Each number is 200 + 20 x the weight over the matrix's rms, rounded and kept within 0 to 999. Layers, rows and columns count from 0.

# up: layer 3 MLP up, 2560x640, rms 0.167, rows 786-789, columns 0-159
# down: layer 3 MLP down (transposed), 2560x640, rms 0.162, rows 786-789, columns 0-159
up786,204,199,189,190,201,214,184,192,232,189,210,186,191,201,223,191,190,194,226,196,195,214,231,214,205,193,229,232,225,180,198,217,198,227,200,243,185,199,171,180,198,201,189,184,190,216,194,160,192,213,213,186,172,182,212,189,190,221,182,168,193,209,190,198,181,203,201,210,199,183,221,204,197,191,200,207,189,177,189,206,195,186,194,216,177,210,203,216,225,228,173,205,209,188,198,214,222,175,192,207,202,168,224,184,213,216,195,197,204,194,202,183,189,210,204,227,212,164,240,211,198,232,229,203,191,171,223,195,210,187,187,221,208,171,212,188,202,208,209,195,258,212,204,202,172,197,182,220,176,203,204,203,192,223,207,197,210,195,188,168
down786,187,228,188,202,207,204,205,201,198,157,184,212,200,198,190,193,203,204,185,216,172,181,186,186,193,201,198,178,216,240,192,187,224,212,188,205,226,189,187,195,198,215,182,178,185,162,186,202,220,165,209,187,221,211,208,177,178,209,203,178,177,185,188,199,234,206,192,189,203,200,205,221,205,227,223,148,187,218,183,192,235,186,216,210,221,195,202,225,211,203,194,200,154,202,194,192,212,198,207,196,202,221,203,189,195,184,192,215,221,211,188,211,199,222,175,212,211,218,240,202,238,231,209,198,217,204,176,247,196,179,199,186,190,205,205,174,213,193,190,218,225,206,192,207,179,180,213,196,197,192,200,216,209,215,161,168,221,191,225,210
up787,201,193,187,235,194,189,222,243,155,179,191,192,151,203,185,170,231,174,210,200,147,173,189,195,244,223,207,215,207,208,206,174,179,169,245,157,202,215,195,213,231,217,179,201,172,204,170,204,229,197,203,203,204,188,181,214,177,224,186,261,221,220,189,205,207,215,208,241,222,211,204,201,196,168,204,203,210,224,221,205,223,201,207,243,184,192,218,180,216,160,231,211,210,203,217,189,190,251,215,225,175,217,251,184,234,193,184,207,179,158,194,220,230,220,193,209,224,242,180,236,192,209,197,190,233,214,214,178,229,238,203,177,159,207,173,212,209,183,187,236,214,217,203,219,195,208,142,204,196,220,226,227,220,215,210,154,192,211,187,166
down787,167,235,208,222,228,242,219,211,206,202,226,198,189,198,190,188,209,240,193,173,169,234,198,220,210,215,166,192,221,185,214,193,178,220,245,206,199,190,196,187,233,196,213,184,199,200,223,197,237,205,177,203,188,213,201,235,174,230,160,206,212,194,186,180,192,228,202,229,178,191,196,183,190,180,189,199,221,190,229,172,225,203,219,175,203,157,209,199,233,167,187,204,233,182,211,200,196,167,194,206,216,177,188,193,209,192,227,187,240,167,199,220,203,210,214,209,204,243,183,198,181,244,191,214,155,188,202,206,222,211,163,192,204,186,195,171,183,177,197,191,190,202,199,204,228,199,201,207,209,186,209,182,197,231,190,205,205,217,216,243
up788,160,221,213,174,216,229,178,197,228,172,221,200,200,207,171,246,220,192,224,164,207,183,260,214,241,206,235,219,235,175,231,214,202,163,160,186,186,206,200,203,164,171,172,214,198,183,204,180,206,235,217,171,195,209,216,197,230,194,200,193,193,151,223,198,193,225,230,212,216,187,227,251,196,190,187,178,218,196,183,200,194,197,225,229,208,237,217,192,241,205,228,178,229,201,205,173,227,185,170,188,163,169,207,173,197,227,177,206,180,199,209,214,158,228,208,154,172,208,240,201,231,231,181,204,192,211,180,170,193,213,222,222,179,172,237,198,225,152,211,195,233,179,209,228,179,205,198,197,200,213,213,205,164,187,237,221,202,166,160,190
down788,216,208,191,210,208,204,185,225,188,179,225,238,195,200,187,200,200,212,198,226,220,203,227,175,187,191,192,232,207,191,238,206,199,215,193,171,186,234,150,197,230,197,210,171,182,228,204,219,142,194,233,201,149,221,210,212,200,190,181,197,190,220,210,172,191,203,190,183,219,237,188,197,197,223,229,206,210,166,179,195,197,145,192,163,192,219,204,209,178,167,200,214,202,207,214,207,189,197,247,171,204,216,164,182,178,221,208,198,204,191,204,182,213,220,171,214,230,175,182,164,215,234,193,175,177,164,241,203,205,198,238,211,206,148,177,203,189,170,206,217,179,205,196,192,193,219,185,215,199,215,193,197,218,244,204,201,174,202,189,184
up789,193,224,188,154,213,204,186,172,178,220,206,194,188,197,184,222,188,187,191,189,196,211,187,199,209,184,197,159,224,169,224,225,195,196,204,210,189,168,153,221,200,157,200,198,193,208,211,224,214,189,216,178,190,176,194,199,205,240,183,229,204,163,218,208,168,224,213,211,170,150,229,206,199,209,186,204,175,175,208,206,212,198,189,195,215,202,190,199,173,225,204,209,211,199,202,167,195,173,226,197,181,210,210,172,241,236,198,199,174,222,178,199,200,177,195,168,201,190,194,201,223,228,198,201,201,201,203,187,221,216,185,209,197,242,188,180,197,171,248,168,185,210,233,206,188,183,217,210,193,223,211,173,224,192,185,177,189,206,175,197
down789,198,238,185,196,218,192,196,216,229,201,173,189,188,191,185,193,199,208,198,210,207,213,198,198,195,214,251,185,192,146,233,199,220,204,232,186,187,159,227,202,188,205,198,226,187,189,192,181,189,198,199,227,194,206,185,221,225,196,184,206,209,164,189,196,247,165,220,224,220,180,200,204,184,226,233,199,220,199,231,217,207,209,206,193,202,204,226,199,186,243,198,176,178,189,249,226,230,204,190,194,200,181,186,197,204,206,205,220,230,240,182,229,253,197,188,177,190,165,185,185,210,202,210,211,174,204,161,175,184,191,192,226,192,224,166,249,217,178,183,196,216,198,226,208,190,203,198,208,227,197,213,175,207,210,138,251,193,211,208,171